{
  "num_hidden_layers": 20,
  "hidden_size": 160,
  "num_attention_heads": 5,
  "num_key_value_heads": 5,
  "head_dim": 32,
  "intermediate_size": 640,
  "vocab_size": 4096,
  "hidden_act": "tanh_gelu",
  "norm": "layernorm",
  "norm_place": "pre",
  "norm_eps": 1e-05,
  "positions": "learned",
  "qk_norm": false,
  "attn_scale": 0.177,
  "bias": "none",
  "tie_word_embeddings": true,
  "parallel_block": false,
  "init": "normal",
  "init_std_qkv": 0.0586,
  "init_std_o": 0.00926,
  "init_std_up": 0.0586,
  "init_std_down": 0.00463,
  "optimizer": "adamw",
  "learning_rate": 0.00225,
  "lr_mult_qkv": 0.5,
  "lr_mult_o": 1.66,
  "beta1": 0.95,
  "beta2": 0.98,
  "lr_head": 0.00609,
  "max_grad_norm": 2.0,
  "warmup_steps": 382,
  "schedule": "wsd",
  "decay_fraction": 1.0,
  "decay_shape": "linear",
  "final_lr_fraction": 0.05,
  "batch_tokens": 16384,
  "max_seq_len": 256,
  "doc_mask": false,
  "train_tokens": 115900000,
  "max_steps": 7074,
  "dataset": "wikipedia_en"
}
Each number is 200 + 20 x the weight over its row's rms, rounded and kept within 0 to 999. Layers, rows and columns count from 0. The size before them is the row's rms in percent of the matrix's.

# up: layer 12 MLP up, 640x160, rms 0.101, rows 53-62, columns 0-159
# down: layer 12 MLP down (transposed), 640x160, rms 0.0916, rows 53-62, columns 0-159
up53,106,194,185,218,199,213,208,207,163,206,183,215,165,236,218,200,192,198,150,192,193,199,246,206,189,218,212,212,162,194,221,188,173,222,191,208,197,236,169,175,175,216,184,241,195,179,201,191,211,201,208,221,209,216,192,189,188,189,222,215,202,198,198,184,186,212,210,191,203,203,229,197,219,181,227,245,175,212,185,186,224,186,175,210,198,167,243,228,172,202,242,178,202,223,199,221,192,192,180,182,199,212,189,195,224,203,199,199,212,195,185,227,213,159,158,207,157,191,189,177,166,187,152,188,229,207,222,206,222,217,175,194,217,220,187,214,208,211,225,186,199,208,203,189,197,188,183,200,224,197,196,206,200,226,183,221,244,210,218,160,232
down53,102,202,175,191,184,220,197,201,157,201,217,209,195,205,211,202,215,201,208,188,189,196,195,227,182,193,218,228,206,203,239,228,210,148,246,220,193,198,185,204,204,224,223,174,176,163,183,209,176,208,214,217,217,174,224,224,186,165,202,205,187,186,192,238,190,175,232,199,205,218,184,159,191,240,188,225,179,221,183,188,222,244,172,175,208,233,215,172,188,193,207,170,211,204,195,207,154,208,238,216,220,239,174,214,205,173,205,229,222,213,168,228,194,201,190,188,218,203,187,209,188,193,191,183,195,204,224,190,175,206,194,199,184,187,206,211,219,223,214,195,239,191,191,197,187,171,229,208,177,221,192,177,175,197,204,206,191,165,226,180,201
up54,092,199,152,198,184,196,234,240,186,235,172,222,201,181,190,169,219,257,188,213,210,193,198,223,218,200,199,215,183,184,204,217,205,210,190,194,202,186,234,211,190,204,189,214,204,210,224,220,188,210,209,220,178,193,196,211,211,191,181,209,167,230,234,193,176,176,202,162,198,223,195,214,236,196,199,203,167,201,194,215,189,198,198,179,214,207,186,182,216,211,191,185,187,221,221,185,153,171,219,244,152,218,205,220,186,181,187,170,193,173,178,232,236,193,163,220,217,187,220,204,214,173,222,214,209,194,212,210,183,215,173,197,206,190,217,212,219,226,176,200,180,175,182,192,217,193,233,225,190,208,218,207,207,221,176,211,163,219,212,236,222
down54,090,189,184,231,201,175,198,199,199,194,184,215,195,225,207,213,227,203,181,211,181,223,204,203,179,212,174,200,185,193,239,224,189,198,222,204,203,208,181,161,251,175,212,224,201,180,190,207,203,237,213,179,189,193,176,174,195,197,198,212,204,157,182,170,233,227,192,201,192,208,204,166,196,177,228,210,244,201,196,177,208,197,184,229,220,216,187,221,192,171,208,171,182,196,168,216,227,216,183,194,182,149,179,192,198,202,206,196,204,228,235,191,204,182,227,198,177,216,217,191,209,209,212,209,197,213,232,230,190,204,200,206,212,230,178,193,162,197,189,207,182,170,180,169,230,162,192,228,206,210,246,221,195,193,229,235,210,209,198,226,159
up55,085,184,198,209,201,183,195,177,176,211,200,217,202,194,234,202,220,179,217,210,195,244,209,184,214,191,153,195,221,195,200,203,213,181,194,167,168,172,211,183,166,214,184,187,208,187,230,227,254,184,195,220,216,192,184,220,201,211,200,201,183,162,201,207,202,148,193,229,224,243,227,185,199,197,169,181,189,206,228,175,230,186,200,237,223,217,215,190,228,162,196,172,210,202,173,181,211,207,195,180,178,232,210,185,186,214,206,184,195,190,204,199,189,177,205,195,204,209,209,153,179,188,213,191,217,205,195,211,213,203,225,214,179,164,172,235,248,217,206,164,203,226,193,209,191,182,221,176,213,212,186,203,180,193,205,173,194,230,188,211,235
down55,082,224,209,180,210,233,195,211,203,203,209,174,201,220,202,214,211,195,196,181,223,194,226,232,193,240,193,187,212,185,204,199,201,176,198,190,169,219,173,169,189,175,213,161,169,244,195,197,190,202,196,217,198,193,238,205,197,190,179,187,181,185,210,222,219,215,203,213,208,191,214,190,218,214,218,226,175,210,169,219,229,214,177,175,168,195,160,197,211,239,202,210,180,181,190,197,187,185,208,227,194,193,160,224,204,211,207,185,205,223,180,189,223,215,205,230,237,174,180,216,198,194,208,205,194,231,224,194,188,240,190,220,193,215,219,170,166,222,158,180,199,157,202,182,208,196,236,221,178,188,249,166,228,182,203,222,196,173,212,186,176
up56,092,184,180,184,200,184,177,198,202,214,202,230,163,216,238,193,210,195,170,188,220,208,222,224,193,161,196,201,211,231,188,201,177,218,206,179,192,191,148,202,162,184,191,233,200,190,211,210,234,131,190,218,229,184,181,184,242,221,196,199,175,228,206,231,210,205,183,196,221,202,197,213,227,188,227,194,195,198,187,214,216,196,186,206,202,229,193,200,216,172,234,162,194,211,207,235,203,211,202,195,181,196,171,221,245,228,170,181,202,184,234,192,233,217,188,217,177,204,190,189,150,203,167,210,236,196,207,202,236,211,189,177,183,186,197,213,202,204,201,191,214,172,201,192,172,191,200,214,217,188,182,198,171,189,202,181,215,220,191,185,196
down56,091,177,196,181,211,217,176,230,235,202,222,154,211,186,230,191,208,209,204,204,181,199,168,188,214,197,230,229,234,227,244,218,215,203,193,199,175,203,190,208,197,219,207,218,159,184,204,211,157,236,151,157,207,199,211,200,199,202,194,183,228,203,177,165,211,182,202,222,189,205,191,199,165,217,216,186,205,217,198,221,207,186,244,221,190,227,189,196,159,203,204,182,210,209,207,176,184,214,224,204,188,178,187,173,197,208,244,202,169,212,188,254,199,194,208,206,201,204,206,194,205,165,209,202,193,205,205,175,187,190,178,184,206,204,213,202,194,153,209,221,170,198,218,207,213,184,211,159,222,182,192,234,228,215,175,194,227,180,195,192,189
up57,102,196,187,208,186,235,219,186,215,218,223,180,198,186,171,219,174,200,212,248,227,199,205,188,210,206,219,177,220,184,200,170,224,230,168,181,192,196,175,218,206,225,207,242,182,224,189,221,208,180,207,210,213,213,183,210,195,183,215,210,204,169,203,195,142,190,216,204,174,198,178,220,202,192,183,201,188,195,211,184,199,190,179,209,182,173,205,229,202,204,192,189,200,227,170,164,194,178,154,249,168,194,217,184,192,252,194,199,224,194,207,191,202,190,201,210,206,213,234,165,180,200,194,205,214,204,185,218,202,185,172,221,222,224,198,252,239,193,199,230,209,199,228,161,200,230,210,207,214,196,177,176,208,197,227,220,225,201,177,221,191
down57,102,181,210,227,227,186,179,216,199,209,192,195,212,210,190,203,215,224,229,189,215,192,213,203,221,229,239,186,206,203,163,223,186,183,198,159,169,190,146,210,196,195,237,204,205,199,207,201,206,208,198,205,189,171,183,222,157,179,180,203,191,215,178,213,226,212,205,212,237,181,194,217,196,197,210,212,182,189,193,171,177,190,213,215,196,193,175,202,191,190,214,160,235,207,208,205,188,198,224,205,207,189,190,226,231,176,231,233,204,205,255,217,189,211,201,189,240,217,191,213,220,182,189,226,165,212,203,189,196,192,211,191,237,158,187,155,204,195,195,167,220,169,188,172,176,194,186,165,177,202,177,184,253,215,196,217,203,192,223,195,198
up58,094,187,178,193,182,202,206,200,175,211,180,214,220,201,224,195,198,223,196,261,206,194,224,214,191,207,175,198,206,232,195,196,179,228,199,151,157,182,214,240,185,207,149,196,200,164,209,198,269,179,203,217,254,185,175,196,198,201,213,205,194,187,196,173,195,191,193,167,247,225,172,194,192,209,201,182,192,211,239,220,214,199,225,169,188,203,200,168,184,207,196,206,198,201,215,200,198,181,169,195,202,220,224,228,185,210,229,194,209,173,201,217,225,163,188,197,227,183,213,234,199,178,210,205,201,177,174,201,188,226,220,216,202,206,180,203,205,199,190,205,197,195,159,158,199,197,222,209,183,214,198,218,203,198,200,201,213,189,231,212,216
down58,092,216,232,228,220,225,196,197,194,178,182,196,229,193,210,204,192,211,175,185,231,204,190,231,185,187,180,202,164,204,215,204,221,200,201,179,234,239,206,209,194,206,183,178,197,202,198,163,198,236,207,190,214,183,209,186,187,175,182,214,195,187,201,200,205,197,224,197,186,206,239,221,202,201,167,212,178,201,218,160,229,237,220,212,193,180,229,190,185,205,242,221,207,183,172,164,175,207,200,195,189,209,230,207,177,161,202,175,187,237,198,158,210,202,209,208,184,189,181,188,195,192,255,180,165,193,195,208,188,160,204,200,179,204,192,178,216,173,219,194,217,248,211,180,226,200,179,218,182,201,217,202,217,208,215,255,202,230,182,187,211
up59,112,186,176,201,196,193,201,200,207,200,214,168,219,203,179,203,218,196,206,200,222,195,205,204,216,198,211,139,169,214,207,188,211,231,156,154,181,200,219,204,195,231,173,223,174,217,199,183,197,206,226,200,185,194,188,193,181,209,203,189,201,200,173,188,197,204,176,199,154,169,207,207,191,188,170,223,194,192,171,186,217,196,177,190,180,175,221,220,215,217,202,210,202,237,202,198,198,188,185,229,196,202,230,218,197,219,219,189,225,199,157,218,196,195,161,218,225,263,233,166,203,172,209,215,172,189,201,191,219,165,170,201,235,239,216,246,195,175,198,207,197,184,218,196,211,211,190,185,233,208,215,197,177,233,168,220,206,203,218,181,196
down59,108,155,197,191,213,203,215,209,220,204,250,225,216,191,184,183,228,174,207,203,179,162,186,201,241,217,160,204,188,189,165,173,203,164,202,206,225,199,205,187,170,208,176,171,195,203,214,200,232,192,207,202,204,179,209,187,164,225,239,177,192,216,217,215,189,191,205,216,158,203,214,188,187,210,198,227,197,206,222,214,217,205,208,190,180,199,164,220,210,210,195,194,264,224,198,179,219,183,196,198,196,225,231,208,216,178,202,176,202,180,200,192,230,206,220,175,192,203,164,202,234,242,186,176,186,194,169,193,183,215,245,180,188,205,204,188,190,175,197,230,208,210,234,216,205,187,181,204,203,231,175,174,178,205,231,178,208,192,198,211,197
up60,112,194,190,193,211,192,181,207,202,216,200,161,202,175,209,216,223,177,191,220,215,189,200,206,194,252,192,175,174,202,232,200,199,203,175,175,220,223,153,209,189,213,238,225,167,221,224,216,202,218,200,217,233,213,201,217,241,186,210,217,221,193,178,177,179,166,183,200,178,179,195,226,207,190,203,245,196,205,186,194,203,179,193,203,185,180,199,214,210,197,218,212,197,196,207,229,215,194,211,223,171,201,187,217,204,250,153,182,212,188,177,174,188,180,222,193,217,230,175,180,205,199,214,164,214,198,199,226,220,202,154,179,211,203,210,190,263,181,199,221,210,196,196,219,198,218,212,168,222,175,180,200,203,221,217,188,228,209,196,160,191
down60,112,200,203,164,188,190,206,164,192,180,205,194,178,219,176,256,199,192,213,235,232,209,208,195,204,218,193,223,200,218,204,189,204,183,194,228,187,219,209,172,166,198,200,226,199,207,216,206,178,197,215,215,183,190,202,207,185,206,208,181,214,196,211,174,204,205,190,262,220,173,185,193,194,209,193,173,219,188,198,227,212,194,223,185,198,196,184,191,197,176,188,168,204,201,202,206,228,170,176,224,212,193,200,208,184,240,186,206,181,234,203,198,209,231,220,195,189,186,221,215,178,168,187,195,232,205,144,223,226,171,222,192,149,240,234,228,242,169,192,209,200,164,199,194,223,157,192,207,182,185,219,200,193,186,176,208,233,195,205,196,193
up61,100,224,189,233,217,214,197,183,223,203,185,212,166,211,191,235,155,214,180,168,232,199,215,207,205,190,221,194,199,217,216,186,193,205,190,194,233,186,207,205,175,200,181,188,204,194,177,198,210,198,215,223,201,212,177,197,220,199,214,217,166,186,215,209,167,215,191,187,206,185,165,200,180,218,161,167,202,201,171,227,251,214,231,215,197,203,237,205,237,215,213,165,198,187,225,224,188,217,196,192,147,194,217,228,191,177,193,176,206,189,212,189,183,158,186,166,193,212,220,178,208,202,182,211,189,163,152,184,210,193,195,224,210,190,212,226,203,196,212,210,191,185,206,195,190,206,188,226,218,175,180,213,204,219,230,191,215,211,264,171,207
down61,096,222,199,190,171,197,171,182,178,218,166,186,201,181,189,206,220,217,184,205,201,164,186,215,217,203,170,196,182,216,168,196,210,231,265,187,192,177,195,157,184,224,182,217,198,167,202,195,210,195,207,190,231,191,169,229,199,218,213,248,214,176,224,169,172,202,164,195,205,232,207,212,223,179,201,194,201,189,210,183,229,243,206,192,182,200,190,195,177,196,212,204,210,229,158,215,186,198,167,214,201,205,211,201,234,194,202,224,236,189,208,201,200,204,174,206,219,201,221,225,226,212,237,206,205,189,212,209,190,196,193,207,196,212,208,218,219,193,185,195,180,197,190,214,217,186,160,192,194,166,176,230,212,209,245,179,170,184,173,183,234
up62,102,193,219,225,173,170,175,181,199,214,185,223,185,197,222,188,172,190,205,219,223,204,193,217,213,205,198,185,170,202,221,172,195,195,205,208,197,203,225,209,207,218,221,227,191,224,205,209,247,161,218,199,214,232,171,198,218,187,199,201,211,175,235,195,172,203,185,194,222,160,232,234,185,196,177,230,183,189,237,230,219,179,180,179,182,216,209,182,190,195,181,228,209,190,187,182,207,228,165,208,204,189,225,230,173,176,215,183,169,188,196,192,203,197,165,194,218,250,218,208,200,221,194,208,197,204,202,196,204,188,158,196,203,198,195,192,230,169,163,181,191,230,210,165,193,205,182,165,200,203,222,212,204,212,190,196,212,233,244,220,246
down62,099,157,191,210,181,185,195,192,176,183,218,194,206,190,213,210,215,189,204,194,219,195,222,255,204,191,188,172,224,205,223,192,208,194,184,230,227,189,255,175,207,163,190,188,195,210,189,193,201,170,223,192,187,222,184,232,204,191,213,181,206,207,204,182,158,200,177,194,237,214,197,197,201,212,162,207,181,196,218,195,222,187,209,218,176,208,193,201,189,206,184,207,215,201,196,238,175,246,182,171,219,190,241,225,221,172,198,176,239,197,199,200,198,172,175,207,175,230,189,196,197,192,193,171,224,206,184,209,229,210,235,180,215,205,185,202,180,218,221,183,222,246,222,171,251,183,182,156,206,214,200,176,187,196,182,190,194,190,191,184,212